{"activation": "tanh_gelu", "norm": "rmsnorm", "norm_place": "pre", "norm_eps": 1e-06, "rope_fraction": 1.0, "qk_norm": true, "extras": ["an embedding shortcut", "skips across layers"], "init_std_o": 0.0, "weight_decay": 0.0, "warmup_steps": 0, "batch_tokens": 131072}
Each number is 128 + 24 x the weight over its row's rms, rounded and kept within 0 to 255. Layers, rows and columns count from 0. The size above them is the row's rms in percent of the matrix's.

# layer 2 MLP up, 3072x768, rms 0.199, rows 1232-1249, columns 0-191
size [ 98  97 105  95 101 111 103 101  98  99 108 100 104 103 100  97  98 101]
[[150 128  84 137 119 124  87 112 128 152 173 162 139 186 128 121 125 140 123 143 143 113 168 195 136 131 139 121 105 145 106 134 154 115 137  96 115 165  91 131 155 119 143  97 132 133 125 156 180 110  98 149 157 140 167 144 156 125 127 117 160  68 134 159 136 132 112 120 141 152 119 141 131 164 126 127 115  99 111 149 135 132 142 169 122 126 109 130 174 148 149 185 122 130 148 141  53 113 134 122 140 132 120 120 111 135 128 134 128 147 113 111 164 138 121 118 181 144 159 124 118 125 148 156 180 157 120 160 100  80 122 105 146 107 122 112 165 134 123 107  97 130 146 124 125 125 134 132 117  91 149  94 134 112 145 122 148 133 115 107 161 129 194 140  71 177 171 109  82 113 138 136 121 131 155 117 122 138 144  79 149 160 136 150 143 117 148 131 133 136 137 117]
 [158 163 113 135 106 152 111 103 130 139  65 163 101 119 119  91 102  99 119 127  91  78 150 162  93 164 125 152 132 144 100 133  86  90 118 170 167 119 112 141 109 141 129 115 162 103 105 177 125 101 117 128  99 116 152  82 158 149 153 107 145 156 123 163  95 133 127 141 104 126 104 160 103 148 125 130 150 121 116 119 151 115 195  94 150 125 130 118 171 118 149 124 124 138 121 121 105 153  92 140 128 143 136 116 125 109 147 123 144 133 131 103 132 115 126 138 132 101 131 183 149 122 126  77 149 169 128 129 111 122 161 127 103 101 156 146 125 111  86  88 101 121 123 123  86 109 137 156 135 112 111 129 170  87 142 115 107  97 151 126 153 184 111 127 128 163  70 112 122 135 157 172 118 183 138 141 116 118 121 137 155  97 132 119 139  99 168 179 126 129 143 144]
 [130 160 118  94 161 134 109 121  70 158 139  83 140 125 117  89 124 109 111 173 102 143  94 156 118 147 115 114 138 121 156 141 119 124 117 128 174 140 127 108 116 109  83 131  86 171 143 158  78 126 125  85 128 159 141 130 174 143 126 169 147 102 151 153 138 141 154 150  93 139 101  95 114 107 131 142 116 142 112 122 117 130 150  94 118 115 187 142  96 130 150 130 157 138 151 107 110 131 137 151 140  98 118  77 124 105 121 137 140 160 136 118 125 109 119 119 122 151 122 114 156 158 122 120 135 105 148 177 144 126 144 118 131 167 134 143 111 153  95 101 104 130 182 174  89 152 189 121 145 149  92 125 122 129 130 132  80 153  97 152 131 159 146 112  85 173 134 115 146 130 151 115 155 141 165 170 167 131  91 142 117 138 142 149  71 147 111 131 128  93 109 145]
 [182 153 166 114 158  95  98 125 104 148 132  89 119 131 114 129 100 156 158 135  98 114 103 134 113 115 128 138 126  91 104 110 149 126 144 130  81 142 118 136  89 134 136 110 153 129 147 168 144 111 138 108 106 124 168 136 169 124 115 131 127 146 134 136  90 139 117 123  98 142  84  87 132 144 116 154 157 122  93 137 126 116 127 147 132 149 136 133 150 131 115 114  95 110 142 111 127 145 134 120 101 159  96 147 151 133 101 116 149 144  84 142 117 101 163 143  89 185 141 131 120 130  84 129 143 158 146 122 138 145  88  96 114 112 130 143 100 130 122 114 105  96 138 145 156 123 122 110  99 117 106 101 114 117 157 151 124 125 133 113 125 123  86 131 136  92 178 127 127 163 115 166 141 128 128 148 121 161 128 114 111 133 152 117 110 110 136 147 128 119 114 135]
 [134 146 114 151 134 141 141 122 122 150  71 147 120  93 125  98 104 137 153 133 140 110 143 106 104 159  98 126 152  85 175 104 174 123 168 116 109 196  81 106 151 131 127 124 132 129 115 125 119 130 118 125 120 106 120 122 135 107 142 189 157 117 111 142  96 140  94  95 115 138 111 174 164 113 127 156 135 143  75  98 128 142  98 114 134 134 124 143 115 138 132 142 108 127 167 109 101 112 115  87 120 116 154 153 146 145 122 132 126  95 176  79  77 130  85 184 139 117 187 122 135 104 113 133 153 134 143 110 106 129 105 146 128 133 138 127  91 147 160  76 102 115 117 101 129 105 135  80 141 104  80 124 106 124 158 140 176 157 109 124 109 140 127 133 132 134 106 143 132 133 120 122 163 146 123 165 142 137  99 120  88 117 104 143 111 143 128 154 147 142 132 151]
 [156 177 187 144 171 109  83 155 137 120 128 106 143 174 104 104 131 118 139 135 112  99 124 173  72 102 144 145 150 134  78 182 155 106  57 124 126  95 115 103 104 126 126 148  89  77 143 173 131 134 154 149 122 136 144 148 185 136 120 129 117 126  84 138 111 127 111 129  92 137 120 114 108 145  99 125 117 138 160 162 141 165 122 110 104  94  93 132  84 122 107  96 113 110 141 115  90 145 107 139 104 136 110 122 112 104 167 128  86 133 104 117 117  96 129  86  67 158 177 129 128 146 153 157 150 107 113 139 130 127 114 124 137 110 145 167 169 112 118 124 116  85 113 132  94 150 158 137 131  95 118 141 162 117 137 109 156 152 120 148 127 110 165 132 157 102 144 160 130 102 151 124 128 121  99  86 143 131 166 128  93 140 171 118 115 147 181 117 113 139  96 139]
 [124 110 128 149 112 174 188 127 111 122 113 110 122 160 134 126 226 160 133 120 120 117 127 112 141 146 128 122 119 100 111  87 142  92 120 146  91 127 131 143 130  69 126 191 127 151 108 113 147 109 141 146 110 152 108 112 137 117 119 152 164 137 143 168 141 128 110 175 158 103  94 107 124  99 142 127 157 142 145 151 131 142  92 154 154 131 146 143 161 107 128 137 192 152  92 110 122 131  93 118 124 141 149  85 125 101 121 158 146 111 114 115 116 165 111 146 202 161 100 136 139 164 115 178 124 140 170 109 138  90 118 119 171 117  99 101 107 153 142  99 108 133 125 138  67 139  88 145 111 154 148 116 107 118 159 114 157 172 149 113 129  92 149 112 154 142 163 101 129 140 159 111 158 112 124 169 100 121 128 139 129 166 140 146 124 112 107 142 109 117  83 122]
 [132  92  99  83 126 145 132 168 124 120 120 149 132 142  91 149 121 158 109  91 115  98 102 124 113 144 151 148  44 132 163 109 115 107 171 131 146 121 102 104 151 136 134 106 154 130 165 138 107 146 151  90 139 164 143 146  95 130 181 126 115 120 105 114 111  68 114 141 125 108 115 127 141 144 125 143  93 112 109  86 135 146  98 106 151 125  73 115 109 147  85 164 134 136  77 130 139 119 149 103 131  70 114 116 168 149 143 165  92 119 110 133 147 123 157 154 121 132 158 120 170 103 105 135 134  99 109  86 159  97 114 143 139 120 105 137 161 118 104 142 134  95 180 158 147 128 173 166 106 131  82 126 154 117 135 116 121  68 121 133 142  98 103 147 143 102 123 130 121 163  94 153 111 144 155 148 113 133  84  86  93 142 103 110 149 154  93 125 116 129 115 161]
 [122 142 170 124  90 124 142 128 162 117 141 108 101 111 102 170 147 120 102 106  95 161 138 133  88 118 153  96 138 139 136 120 122 133 107 159  84 115 136 132 132 125 155 140 139 149 211 126 123  98 107 133  81 109 115 160 180  94 147  81  87 140 129 134  79  99 136 129 116 152 125 141 163 138 114 105 106 137 118 143 119 141 130  93 198 114  99 136 143 195 166 106 154 132 126 136 118 120 152 134 116 137 118 123  96 108  86 130 153 114 107 116 151 143 128 120 155 141 127 149 113 101 132 142 162 143 108 111 144 118 172 109 193 161 165 114 124 116 136 173 117 145 107 156 117 151 121 153 128 137 139 132 121 120 159 113 132 140 112 150 122 148 136 135 153 119  82 118 164 135  84 111 140 136 185 100 131 132 101 101 113 108 113 167 143 137 147 112 133 128 152 125]
 [130 146 149 106 102  87 149 113  83 126 117 139  82 147 110 154  85 130 126 139 150 143 105 125 132 116 133 129 119  92 144 139 124 111 122 135 111 124 172  99 153 123 125 125 133 148 173 109 154 137 126 140 101 134  91 160 128 158 158 155 124 110 128 143 144 143 153  81 142 138 187 150 112 119 168 136 119  97 132 112 148 181 124 115 126 128 146 129 148 137 115 166 159 105 137 117  85 129 158 131 128 117 145 160 116 141 120 150 125 116 124 137 128 175 151 165 127 160  98 122 103 183 102 130 136 136 125 116 182 136 138 116 108 140 117 143 127  90 169 143 152 111 130 138 118 130 163 122  89 145 101  91 100 129 135 102 120 136 110 149 159 128 104 190 141  96 145 160 176 144 121 144 150 152 116 154 128 125 109 126  94 117 163 161 171 159 110 155 144  84 113  74]
 [156 125  91 148  72 159 127  88 106 106 102 135 173  70  92 157 119 136 106 142 168 145 144 133 114 105 198 151 115 149 153 145 120 117 114 113  94 116 119 127 122 116 151 126 101  97 140 108 140 122  98 143 116 115 147 133 113 131  82 137 126 127 117 117 133 135 118 116 184 126 117 140 156 121 159 113 130 111 102 129 130 154 103 110 133 177 140 117 109 103 125 159 181 116 105 103 132 175 181 136 133  85 145 125 101 161 137 122 177 138 108 155 105 144 145 155  90 118 137  84 126 166 144 131 122 124 143 102 163 100 112 125  96 122 123 149 120 149 160  79 112 119 116 115 103 132 136 124 149 144 132  79 181 102 173 109 100 147 151 148  80 141 126 111 143 117 163 111 146  92 108 149 110 169 131  59 113 171  79 142 123 119 142 136 105 129 122 100 142 138 107 172]
 [111 140 105 184 147 120 139 139  92 106 135 139 149 131 106 142 173 145 126 151  69 140 166 104 150 127 115 101  86 135 114  94 120 143 131 130 144 134 127 112 138 156 128 115 140 134 148 114 144 111 102 139 104 128 124 149 148 129 134 136  96 138 121 103 155 139  97 139 132 133 117 127 113 100  84 125 141 143 111 109 132 149 176 113 125 178 105 144 126 116 129 162 158  93 115 101 157  97 147 110 126 137  76 139  83 105 141 122 149 145 101 165 146 111  97  79 135  69 108 161  87 127 149 118 102 150 139 143 106 136 120 138 129 122 134 111 132 125 146 119  80 114 145 138 147 107 107 146 124 145 149 112  96 151 124 137 107 113 144 175 135  80  99 139 134 112 112 145  93 141 117 149 116 137 114  68 133 110 140 118 113 110 155 151 104 150  60 144 106 136 164 130]
 [116 139 140 128 132 166 106 142 131 133  91 155 155 123 134 161 141 128 130 131 141 162 125 107 172 145  89 142 155 160 144  94  88 133 106 168 127 104 100  69  98  98  92 112 165 101 132 113 110  91  82 112 132 162 131 114 132 115  81 161 121 119 119 122 128 119 123 131 113 129  96 141  97 120 115 117  83 130  81  95 145 166 170 155  92 143 106 107 109 119 128 119 136 122 140 164 108 137 158 142  95 137 135 132  90 108 130 122 156 164 144 129 145 133 111 109 110 124  95  92  89 113 133 166 114  99 108 155 132 152 150 110 112 149 103 116 110  68 149  97 145 157 125 118 140 115 132 114 154 141 152 146 133 121 112 150 148  88 129 122 148 114 107 125 124 120 121  89 145 128 134 147 115 101 100 145 159 120 162 114 120 109 120 169  98 123 119 106 153 150 112  95]
 [139  88 133  99 122 110 120 135 129 139 136 149 147 137 124 136 123 174 101 125  96 110 114 127 150 128 119 121 112 134 148 112 109 130 139 166 148 145  60 113 166 137 150  73 137 111 149 154 105 135 110 114 118 149 122 106 128 125 142 120 161 158  82 132 103  84  91 112 145  91 108  72 135  72 154 160 101 117 101 150 174 164 104 117 110 133 117 147 132 138 120 135 158 113 135 139 172  90 103  83 126 120 105 169 125  79 109 154  92 126 118 182 127 121 143 122 129 118 180 136 119 145 107 148 140 127 120 124 132 111 120 116 169 140 149 133 110 118 133 153 127 130 151 153 119 169 127 150 112  82 111 113 121 161 124 128 105 150 132 140 121 130  95 101 139 137 140 163 119 104 157 120 104 172 151  82 175 136 146 145  89  86 159 125 134 123 166 156 115 133  98 142]
 [131 150 191 115 146 120 126 121 114 115 144 114 175  91 146 174 114 151 107 121 141 146 132 165 129 165 120 102 104 135 127 131 136  82 122 115 115 123 117 142  82 124 147 127 160 169 129 163 143  93 152 132 133  95 106 118 138 120 120 115 127 106 109 148 107 143 100 135 157 140 136 147 139 150 132 130 134 128 139 141 129 127 154 173 126  90  94 119 146  86 120 125 128 140  92 151  83 110 132 122 132 144 151 129  96 107 103 145 143 112 117  96 124 124 124 130  84 141 132 157 149 136 123 120 174 124 131 112 101 105 138 148 123 114 101 134 144 130 129 141 130 100  87 126 122 110 172 142  96 132 156 117 134 122 112 103 142 126 168 102  82 133 130 178 142 129 118  96 154 174 145 116 133 123 123 130  80 132 100 104 131 101 104  93 124  91 162 171 148 157 138 117]
 [ 90 181 105  87 133 100 137 131 119 124 148 174 112 131 114  87 125 124 126 173 181 149 140 156  91 105 147 140 107 104 118 111 160 152 107 134 114 115 132 116 122 160  86 127 117 134  89 131 119 137 154 149 124 132 142 177 150 118 140 101 142 141 102 121 127 142 108 154 134 135 136 125 144 142 137 120 125 124 100 145  96  85 168 113  95 118 107 174 161 138 119 187 145 143 144 133 143 126 132  80 116 159 102  97 129 102 136 161 131 140 139 136 178 111 127 120 108 115 142  91  94 118  94 123  93 188 109 140 138 102 122 119 116 146 111 151 140 154  94 124 127 156 119 130 117 120 148 166 137 121 131  92 134 167  92 137 182 129 128  87 104 114 163 142 164 117 144 127 118 113 146  95 127  98 137 128 159 124 133 121 119 103 139 136 131 142  83 136 153 150 117 152]
 [136 176 102 117 131 133 124 134 127 105 140 116 184 175 134 142  82 144 142 141  61 126 170 105 124 103 127 117  83 140 112 120 134 134 119 124 132  70 107 140  87 157 101 136 170 115 114 122  97 100 111 131 102 113 120 115 106 148 154 159  74  97 145 131 106 156  80 118 117 156 128 137 159 147 160 124 159  95 126 159 104 153 150 116  95 111 145 125 120 127  89 112 149 112 137 117 152 153 163 130 152 113 129 194 137 154 106 119  81 120 176 141 134  89 175  95 158 119 130 100 135 108 122 153  99 100 149 100 119  92 116 146 110 144 112 126 155 105 161 153  80 141 108 103 140 128 125  99 155 120  39 132 161 113 168 110 118 121 159  82 113 110 160 136 161 154 145 128 104 136 149 136  82 146 118 116 163 137 108 135 119 168 102 139 183 131 145 129 114 139 101  88]
 [137 137  95 158 142  91 118 116  87 134  89 114 102 137 132 163 116 109 144 143 110 142 143  94  58 149 132 120 191 122 105  91 120  86  92 108  93 139 151 121  92 105 183 140 120 141 119  87 146 154 163 144 110 126 104  75  99 118 109 106  98 131  94 123 121 100 168 131 119 113 134 173 135 110 142 127 108 152 153  96 114 116 119 169 110 123 146 136 164 140 141 117 120 145 131 110 132 108 100 124 151 111 127 125 158 143 139 144 114 146 144 144 109 116 162 112 109 159 105 145 139  89 148 190 130 106 134 109 132 140  94 128 145  96 131 191 146 117 132 146 130 111 170  97 145 116 137 147 164 163 137 158  88 147 113 136 134 110 145 130 132 128 152 121 100 122 167 121 141  88 142 108 154  89 125 118 181 125  80 128 102 119 166 154 126  92 116 123 159 144 143 113]]
# layer 2 MLP down (transposed), 3072x768, rms 0.0996, rows 1232-1249, columns 0-191
size [102 100 108  92  99 112 102  98  96 100 114 101 101  99  99 100  99 101]
[[101 107 121 146 119 134 149 193 159 139 182 141 163 122 135 142 155 122 115 150 106 129 118  99 133 117 145 115 132 132 151 158 103  77 138 205 126 105 162  97 110  83 119 121 107 109 105 119 133 124 133 117 172 118 116 113 168  90 123 172  98 129 116 156  73 191 101 145 142 159 160 142 159 122 107 141 212 135 136 127 142 125 151 145 148 120 126 169 133 173 150 131 160 156 108 121 116 133 119 151 120 142 163 147 132 107 122 156 112 135 128 153  98 168 139 177 143 133 105 130 147 162 131  88 148 141 139 110 129 118  92 166 123 148 117 138 115 142 185 129 108 131 142 143  83 112 121 151 130 156  89 147 164 104 128 124  80 154 123  80 130 115 129 103  78 123 120 131 106 126 176 133 109 105 116 111 120 116 149 104 156 129 130 124 104 120 136 156 117 153 115 141]
 [121 124 131 128 137 129 121 118 124 136 113 132 109 152 145 132  86 134  73 119 142 151 141 188 102 152 105 129 141 125 155 138  93 146  97 121 133 134 112 116 108 149 159 135 181 123 133 100 145 112 101 133 107 141 139 136 132 108 144 140 147 123 127 115 133  97 164 176 114 130 174 122 154 138 175 148 152 123 152 122 107 165 140 142 105 156 138 125  80 136 121 123 191 167 142 146 127 127 128 156 138 138 152 126 143 148 123 136 102 125 146 146  80 105  88 120 152  91 135 169 127 156 157 102  96 137 150 109 143 126 104  90 126 164 158 107 121 159 139 115 149 139 100 159 190 112 134  93 142  96 195 146 107 106 152 118 115 104 130 137 148 156 104 122 123 167 152 117 153 157 118 135 115 123 131 118 164 120 114 144  88 130 128 131 128 100 103 145  94 153 159 147]
 [ 98 140 135 150 127  79 158 144 111 134 123 182 118 123 126 127 108 157 143 115 155 135  83 150 142 112  96 119  97 132 131 111 153 171 103 130 139 141 139 170  99 129 156 131 129  93 107 127 152 119 162 116 110 113 140 120  98 160 102 141 135 117 161 127 159 145 121 149 139 101 147 152 129 118 141 192 153 160 126 145 137  97 160 124 128 134 149 118 137 136 128 145 105 114  94 127  69 129 148 145 170 126 112 178 134 116 123 144 178 106 186  89 139 149 143 153 119 122 114 109 139 107 146 122 136 151 146 159 119 188 152 115 138 163 145 109 101 142  76 136 113 114 109 121 106 115 130 139 125 126  95  94 133 114 148 112 165 170 142 148 129 162 130 119 132 123 120 125 115 105 156 117 129 142 113 102  69 138 135 148 123  92 122 152 125 107  96 125 101 129 130  92]
 [143  70  99 152 107 127 117 160 117 141 141 103 109 108 125 144 130  93 140 115 139 126  81  85 118 147 136 145 149 140 119 136 151 134 112 128 116 145 158 102 123 126 127 126 171 153 109 131 148 154  98 130 165 123 147 136 190 116 151 145 124 114 150 103 146  90 119 122 156 156 143 109 150 135  82 125 167 150 137 119 149 111 156 111  87 136 137 145  94 111 135 182 140 138 142 136 144 106  92 122 144 122 105 142  71 114 105 173 101  90 151 124  97 135  56 128 133 165 103 103 108  83 140 131 165 104 108 106 104 150 158 130  96 122 116 142 121  81 109 180 160 155 131 147  97 128  99 122 109 132 168 161 136 157 113 136  96 151 121 127 103 161 129 114 140 105  96  90 122  93 107 103 125 139 141 132 146 120  76 145 101 213 135 112 118 145 141  96  94 100 152 166]
 [116 123  80 110 128 156 136  94 163 153 111 134 135 113 132  99  97 107 114 156 150 131 134 113  92 160 119  77 140 119 131 124 112 119 142 128 129 152 126 106 141 160 145 153 168 128 138 163 105 131  90 112 139 147  92 102 152 109 177 140  81 130 130 118 120 128 102 131 128 147 123 146 104 150 169  92 128  96 119 126 144 109 115 123  96  91 137 155 149 178  82 130  61 124 151 140 118  97 120  82  56 166 120 117 151 119 145 133 163 106 108 132 142 154 129 111 117 149 113 161 134 144  92 165  93 112 161 121 149 167  97 140 125 149 166 135 138 106  73 108  93  90 134  69 130 144 108 117 103 193 146 153 116 108  98  81  78 154 105 157 126 153 102 127 105 150 127 138 180 145  96 138 143 132 128 104 146  99  75 143 110 138 149 139 121 174 150 134  76 121 148 152]
 [132  91  93 132 135 119 130 150 108 143 102  77 103 146 155 155 114 118 127 115  97 100 132 111 109 125 135 125 154 147  93 123 111 132  95 110 142 106 110  93 159 120 120 116  98 113 124  94 118 166 113  93 100  99 151 118 155  81 134 130 140 117 101 146 178 141 128 120  99 121 132 125 149 164 156 167 158 100 118 118 110 127 169 119 126  89 135 142 166 139 134 143  98 133  94 101 106 108 113 110  84 184 124 103 100 146 167 159 121  95 140 158 128 116 104  96 152 152 116 135 119 142  99 126 154 143 134 195 130 133 121 134 105 167  76 139  77 117 144 143 135 128 137 185 124 100 139  89 133 109 117  90 158 119 139  97 197 168 135 133 156 116 163 100 118 128 122 152 155 122 133 159 177  71 169 104 133 159 135 145 125  99 144 181 109 173  95 149 111 157 184 136]
 [108 146 108 163 110 128 138 141 129 120 153 112 133 119 136 174 151 115 113 118 199 145 161 158  85 138  92 115 135 152 122 147 164 110 130 161 152 111  88 114 175 125 134 166 116 119 130 134 127 159  98 105 105 158 153 121 120 148  84 103  88 137  94 122 124 110 110 122 142 125 141 138 142 124 143 161 121 123 144 132 125  58 135 126 100 109 112 117 117 162 123 140 111 112 119  85 125 128 138 143 123 144 104 144 137 108 155 170 142 109 150 137 140  94 129 150 130 105 141 158 114 131 131 121 150 138 148 106 148  93 108 132 148 147 130  97 138 127 129 131 141 188 134 144 120 114  89 110 115 111 127 136 109 147 102  97 141 104 134 123 137 109 131 151 145 112 139 179 122 128 168 144 123 111 161 127 158 155  85 142 127 132 134 125 155 105 146 145 121 118  96 132]
 [134 132 118 147 168 147 113 127 122 113  82 121 125 133 111 136 132 117 173  74 143 101 105 144 123 174 169 126 109 125 135  98  83 121 157 102 144 142 137 155  77  86 165 117  97 127 121 128 170 129 140 115 136 142 153 127 119 114 136 142 155 166 147 112 126 136 102 167 136 107 149 158 134 150  88 149 145 100 163  79  91 115 119  94 128 112 120 129  99 111  93 131 106 112 118 142 116 125 164 112 147  98 128 131 121 149 123 101 105 126 117 136 107 125 124 148 163 119 144 130 102 131 137  99 144 139 130 138 142 128 117 144 120  96 152 147 120 125 138 112 139 159 145 124 118 119 116 124 135 139 139 136 130 186 131 152 125 148 140  97 135 140 102 111 135 110 152  71 116 134 152  99 132 120 157 109 121 161 135 149 183 121 160 131  75 132 122  87 153  97 123 125]
 [136 152 110 113 142 125 109 131 103 147 162 119 123 114 170  94  94 120 177 120 138 137 141 127 158 100 120 173 108 111 125 125 138 118 106 161  99 118 132 117  93 122 125  96 129 147 122 123 124 164 152 164 148 152 112 114 109 126  82  83 104 121  94 115 132  80 132 106 134 116 138 122 152 132 154 108 147 126 174  98 156 102 106 136  67 161  93 142 152  97 138 141 169 121  93 151 138 102 100 137 146 120 152  94 119  88 110 101 149 139 108 129 130 157 160 190 114 118 159 108 119 111 134 134 133 130 144 146  91  84  94 169 142 143  84 155 118 143 126 116 134 171 137 139 143 156 133 106 107 122 109 139  96 124 137 127 109 133 113  86 112 132 142 155  91 175 113  98 143  88 130 150 117 140 150 115 186 134 161 143 111 151 139 112 107  96 129 130 142 118 140 137]
 [137 129  99 105 114 120  97 136 110 138 117  94 122 183  48 134 143 155 143 114 126 138 134 113 149 123  90 145 112 148 128 148 140 127 114  84  95 117 148 107 108 169 128  64 114  93 128 170 148 150 151 123 118 109 165 139 151  69 126 127 124 129 131 128  72 127 149 135 147 156 128  94  76 158 116 139 131 145 160 144 151  98  92 146 109 154 149 121 120 152 113 138 160 143 133 118 146 128 110 111 108 128 124 110 109 140 120 135 157 145 118 130 136 160 115 143 110 126 144 129 136  96 108 125 129 148 143 147 110 138 149 154 156 116 122 134 125 156 155  89 115 162  93 119 144 112  79 178 124 121 103 109 147  98 134 140 152 103 132  94 105 141 143 115 129 147 106 124 134 108 143  86 137 111  97 172 101 132 108 127 135 136 159 123 142 124 119 142 130 112 154 148]
 [145 146 139 128 148 180 133 154 145 125 160 124 165 142 135 149 120 149 113 125 142 167 110 100 132  66 145 133 124 132  97 125 100 137 142 126 109 167 147 114 152  74 131 110 108 165 185 137 139 100 115 148 124 126 154 146 109 156 117 154 131 114  88 130 116 119 123 151 144 120 127 159  91 132 136 116 161 124 148  67 132 122  75 145  73 145 108 122 113 109 148 119 121 100 116 113 102 149 101 144 140  41 127 143 121 119 146 113 119 148 157 161 104 197 187 113 140 139  99 123 154  92 126 122 120 148 108 151 108 145 133 117 141 108 122 144 132 159 141 125 118 122 122  98 100 148 161 153 112 159 169 104 160  96 135 108 106 116 117  91 124 160 178 132 121 152 137 121 119 131 165 153  71 123 127 120 113 143 128 138 114 109 158 103 126 146 115 128 124 133 124 149]
 [109 141 144  86 130 111 112 148 126 116 119 107 119 140 102 118  94 112 157 151 151 126 102 103 147 134 103 132 115 127 115 123 127 110 137 108 121 149 100  71 108 118 138 104 108 106 143 130 126 171 175 181 137 134 159 123 118 145 133 129 159 120 150 138 102 161 148 151 129 170 145 121 104 157 127 136 118 117 101 142 105 117 162 126 169 113 155 165 159 156 102 116 149 127 118 135 111 121 116 106 106 144 168  62 117  83 126 108 112 139 131  78 123 167 140 129  87 115 147 148 111 149 181 140 116 115 130 150 117 127 166  75  99 146 140 115 114 133 154  75 103 137 161 140 106 143  99 112 124 163 168 135 123  83 137 133 162 109 171 161 123 141 137 142 123 144 142 122 124  97 123 103 150 139 127 142 140 168 119 145 159 165 154 116 127 114 100 109 115 132 160 125]
 [157 139 147 115 145 108 139 147 111  93 126 107 162 128 134 187 113  95 158  84 135 159 148 155 114 121 161 145 121 110 107 120 106 123 160 112 141 114 171 147 130 147 113 125  86 106 120 158 111  68 134 112 134 137 132  88 156 169 142 137  92  89 136 138 147  83  83 134 143 117 154 163 137 134 112 156 111 160  81 127 144 118  90 112  92 102 123 139 160 141 131 111 141 158 135 155 147 149 159 107 103 115 134 145 131 116 120 139 122 174 137 119  98 121 172 142 155 146 147 142 153 113 162 150 133 134 111 126 120 118 100 164 124 176 161 107 118 109 130 145  95 135 169 149 126 134  85 134 116 132 133 165 161 159 100 136 140 174 135  92 153 125 134 149 132 102  96 137 141 123 112 147  80  84 107 111 127 143 124 118 126 132  78 174 139 130  96 121 143 101 141 170]
 [119 117  78 114 144 132  95 128 154 127 150 125 169 125 138  95  97 135 156 100 130 119 136 111 114 124 127 159 109 154 130 109 122  89 129 143 143 132 123 119 138 135 148 140  94 118 155 138 132  96 135 108 119 152 142 135 120 179 112 140 146 170 108 106 144 146 100 102 115 146 107 122 109 119 184 113 154 126 100 103 152  92 162 123 137 100 102 152 131 145 145  93 124 140 136 124 108 157 157 118 111  65 135 104 130 146 135 141 151 159 117 154 146 112 163 134  81 135 120 139 142 113 122 165 122 144 130 130 138 141 105 118 167 111 145 125 172  98 153 128 121 124  75 138 129  73 141  84 154 136 170 138 106 110 121 125 110 106 131 172 120 107 143 140 159 147 155 126  85  93 160 127 127 108 106  51 144 123 135 105 147 161 122 112  90 107 113 109 122 123 103 159]
 [158 150 139 114 131 120 128 131 154 158 127  90 167 154 137 119 139 165 152 114 179  76  85 112  88 150 104 149 117 154 143 121 136  93 136 110 205 149 112 126 135 115 127  96 122 159 142 142  69 111 104 115 143  90 120 136 158 107 149 101  94  81 132 145 161  90 131  99 164 129 108 136 115 103 135 102 132 128 128 145 144  93 120 122 127 180 136  99 138 136 108 107 151 127 144 144 136 144 144 124 122  98  85 101 161 139 116 104 158 128 106 164 144 136 136 143 135 176 149 116 154 149 124 164 136 125 108 141  90 147 172 133 118 147 141 139 129 134 110 107 119 158 151 125 149 142 130 135 123 106 142 139 126 113 109 125 108 152 164 160 124 123 129 150 148 142 160 112 155  99 181 128 126 141 174 116 116 107 110 134 178 169 120 146 118  96 173 159 100 111 155 147]
 [ 95 118 170 107 157 138  88 146 157 138 118 101 104 140 107 123 136 154 102 122 154 103 131 131 174 124 142 122 103 130 126 156 154 126 120  87 106 107 117  92 145 126 100 180 136 106 134 137 115 107 150 150 131 144 119 156 136  88 127 153  88 116 106 186 140 146 132 104 129 157 163 100 140 100 137 186 106 114 129 125  74 107 134 107 122 138 127 117 127 135 122 143 156 114 103 157 139 101 123 132 105 139 137 135 147 118 120 153 124 144 177 150 146 156 167 152 100 132  82 123 110 139 150 117 103  75 190 129 108 115 160 168 112  91 101  86 166 143 155 121 139 143 124 131  85  88 113 140 114  90 124 108 135 111 115  76 186 122 117 144 110  84 133 148 137 112 144 128 122 140 123 114 172 106 101  84 153 141 115 130 138 161 124 111 104 101 115  86 151 100  90 170]
 [117 101 173 105 159 126 129 120 119 143 136 107 105 121 159 177 132 100  99 156 157 169 115 133 127 165  85 122 160 129 155  95 141 119 129 108 102 139  99 141 155 128 120 105 148 147 161 183 158 151 129 124 118 139 122 172 103 132 107  88 132  96 175 105  99 115 113 100 141 105 103  97 146 139 143 106 154 141 139 148 117  83 105 123 157 140 119 155 120 120 143 155 132 153 121 123 159  74 138 127 155  89 144 112 136  86 134 156 119 148 101 134 144  92 119 161 109  93 131 160  90 128 129 148 119 117  80 107 144 141 150 147 137 119 111 118 156 136 173  93 129 103 113 116  89 124 166 115 152 135 172 119  96  97 136  85 137 139 140 129 101 106 133 112 144 112 143 157 126 138  75 128 182  96 103 106 187 120  95 177 113 136  90 180 131 116  98 128 130 129 132 133]
 [123 101 147 155 148 133 161 175  80 135 102  82 157  96 110 136 110 184 146 133 143 120 102 123 133 148 143 120 114 148 137 131 108 124 127  96 118 134 155 130 125  67 140 107 150 146 130 108 125 143  95 117 122 144 167  88 141 125 123 114 153 127 135 104  69 106 109 108 107 150 158 140 100 116 157 124 133 114  96 134 108 137 159 139 136  98 118  96 132 156 129 129 123 125 158 107 149 117 106 105  93 105 148 138 170 135 121  92 112 130  59  97 137 144 165 105 140 138 113 120  83 142 106 107 107 105 164 137 109 128 151 148 125  83  79 140 134 126 143 128 138 162 157 114 123 161 131 116 168 120 120 133 195 145 112 128 112 170 162 148  85 147 134 127 121 149 100 159 122 118 109 100  65 134 123 107 157  89 113 132 140 118 111 132 149 156 125 147 150 126 143 124]]